Weights of a small GPT-style language model, trained from scratch on English Wikipedia.
Size: 16 layers, vocabulary 1024, 31.8M parameters.
Architecture: LayerNorm before each block, rotary positions, biases on query, key and value, untied embeddings, local attention windows, shifted keys, gated attention, hashed n-gram embeddings, capped logits.
Training: a variant of Adam for these matrices, 630M tokens, 9975 steps.
Each number is 128 + 24 x the weight over its row's rms, rounded and kept within 0 to 255. Layers, rows and columns count from 0. The size above them is the row's rms in percent of the matrix's.

# layer 5 MLP down (transposed), 1024x256, rms 0.092, rows 103-113, columns 64-127
size [104  94  98 105 103 108  95  87  99 102  97]
[[114 137 112 133 130 142 162 165 169 161 164 104  93 110 136  95 131 140 144  81 121 152  90 159 122 105 146 151 129 144 108 140 130 116 155 146 140 132 116 149 165 124 150 148 155 114 130 105 133 142 160 151 140  94 152 150 130 142 118 156 112 151 110 138]
 [171 143 104 122 142 114 125 129 129 150 159 152 122 107 129 109 115 116 120 130 121 169 165 167  87 126 157 141  95 120 108 177 108 145 136 122 142 158 124 121 126 142 103 153 112 120 126 169 117 120 149 117 130 150 153 136 114 141 154 137 108 130 114  93]
 [129 113 133 106 153  95 128 120  97 179 135 134 107 116 119 151 119 115  92 130 120  65 113 134 152 165  98 152  87 161 168 105 113 110 118 108 138 117 121 158 131 136 138  94 127 120 130 122 140 125 137 119 113 158 123 118 160 116 107 156 128  99 158 147]
 [161 158 153 107 114 142  88 133 150 142 101 140 177 176  79 115 143 136 149 106 153 108 149 121 117 170 150 100 101 164  81 127 151 109 148 144 121 105  94 135 103 132 110  87 107 137 104 127 113  98 112 105 155 114 116 105 171 106 113 170 128 110 113 163]
 [146 122 158 136 130 159 112 156 137 104 122 172 139 117 166 118 145 114 161 135 131 103 111 138 150 145 161 111 147 162 107 104 122 123 115 110 166  99 120 110 169 114 140 136 155 171 106 143 112 120 102 129 148 146  64 145 104  98 100 155 105 155  83 144]
 [138  89 114  97 146 122 180 132 156 173 141 143 169 129 134 169 146 148 111 142 102 154 169  90 106 166 111 143 108 124 146 123 152 157 113 149 125 120 124 136  98  99 136 111 116 131 161 145 133 129 154 123  94 166  71 153 112 158 135 194  95 133 143 102]
 [130 158 113 140 128  89 133 117 149 134 152 124 128 112 142 137 111 135 129 153 125  61 104 153 118  89 127 134 136 120 132 135 103 160  78 125 160 168 146  96 102 129 127  83 124 117 134 172 144 114 121  93 130 132 114  90 185 148 124 129 140  92 124 165]
 [112 131 163 126 101 121 141 126 128  92 141 125 118 187 144 119 123 107 111 104 139  95 156 173 147 142 127 147 177 135  97 154 147 125  79 122 151  84  99 148 149 122  94 120 136 130 139 182 125  99 118 101 146 126 142 116 162  74 105 175 167 140 124  95]
 [139 135 130 150  90 132 177 149 123 124 142  92 115 128 120 155 113 145 121 119 139 157 120  90 113  99 126 126  96 114 139 125 138 118 134 109 153 117 140 125 113 162 184 153 114 142 123 148 158 138 143 174 140 105 123 109  87 174 118 125 174 144  94 152]
 [142 115 142 141 150 112 142  86 147 110 110 175 119 159 132 142  99 143 137 142 103 142 120  92 132 114 159 128 116 110 128 135 154 134 129 113 130  99 123  94 143 123 155 124 169 138 140 125 125 148 147 119  89 142 144 119  82 141  90 141 103 111 134 127]
 [ 91 121  93 137 172 108 141 100 104 165 106 167 143  96 151 124 136 160 114 122 104 153 129 169 136  89 128 122 166  95 128  58 131 114 137 129 122 171 200 150 110 147 101 106 126 133 134 124 113 131 115 180 155 133 148 136 137 169 119 144 135 103 138 113]]
# layer 5 MLP up, 1024x256, rms 0.0972, rows 104-113, columns 64-127
size [ 91  99 114 101 114  91  85  92 103  97]
[[192 156 112 187 122 149 139 130 143 139 148 157 113 139 139 115 132 128 123 143 150 180 130 173 123 109 137 147 115 103  81 149 114 109 151 106 120 132  97 120  97  79 102 126 150 128 110 128  86  96 143 118 125 163  87 157 110 110 106 158  96 154 136 128]
 [136 122 134 126 112 126 165 104 115 181 103 100 112 159 158 140  97 110 134  91 168 132 162 150 186 103  96 133 125 128 123 129 160 161 111 159 128  89 108 137 139 169 129 142  96 166 129 114  61 149 124 122 134 137  95 122 140 118 136  93  96 108 112 115]
 [104 144 132 149 171 112 162  85 157 128 172 108 162 119  72 114 131 131  96 152 116 125 146 157 167 148 105 115 119 147 105  94  88  92 149 103 146 132 120 134 146 140 109 110 126 128 135  97 131 105 107 139  91 140 164 128 133 141 188 119 138  96 100 140]
 [108 160 132 167 145 153 155 135 147 161 127  96 113 126 135 109 163 101 134 133  71  76  99 119 152 141 105 141 105 122 139 127 121 114 148  88 133 106 153 137 122 103 136 119 127 121 206 105 145 134 113 140 119 137 127 128 131 137 129 153 104 132 145  96]
 [105 112 145 108 132 107 116 125 120 146 150 171 131 165 132 130 139 130 132 178 133 155 120 163 176 138 131 145 119 120 130 123 146 163 124 149 100  89 115 122 141 149 149 165 129 135 154 150 108 113 111 125 125 140 105 142 129 145 183 127 134 119 155 114]
 [140 155  78 166 145 120 117 112 105 176 128 119 183 131 127 112 125 158 113  90 131 115 108 137 107 127 149 123 108 123 114 162 117 118 119 132 124 129 109 111 142 131 147 105 116 129 136 146 113 131  96 135 134 130 110 122 135 136  99 146 148 125 130 142]
 [107  72  83  70 124  99 115 119 123 145 148 149 126 160 110 137  93  96 151 165 112 152 121 116 132 143 122  89  90 140 171 125 144 110  94 132 105 114 129 124 156 129 147 162  99 138 113  87 145 134 178 110 157 141  99 173 146  73 160  97 123 165 119 126]
 [142  78 139 109 135 113 173 156 133  94 127 115 130 126  66 160 148 143 100 144 120 134 122 153  83 111 138 137  89 127 132 139  97 157 125 119 143  91 157 129 122 167 121 148 116 137 195 135 151 141 188 137 130 123 123  94  60 146 133 140 144 116  96 103]
 [178 148 111  96 132  74 153  62 147 126 143  95  82 149 128 140 122  99 122 152 121 154 141 107 135 161 134 176 113 129  71 131  87 163 118 147  73  89 179 127 154 120 153 111 159 131 135 152 117 141 158  99 133 142 164 132 136 139 142 120  97 129 145 153]
 [159 122 102  72 175 105 133 104 100 162 112 190 136  90 120  84 121 103 127 109 106 125 104 150 143  91 144 172 140 118 113 116 151 126 171 149 121 145 161 138 104 173 143 162 145 102 149 193 133 114 118 128 172 153  91 120 119 156 126 135 109 112 108 134]]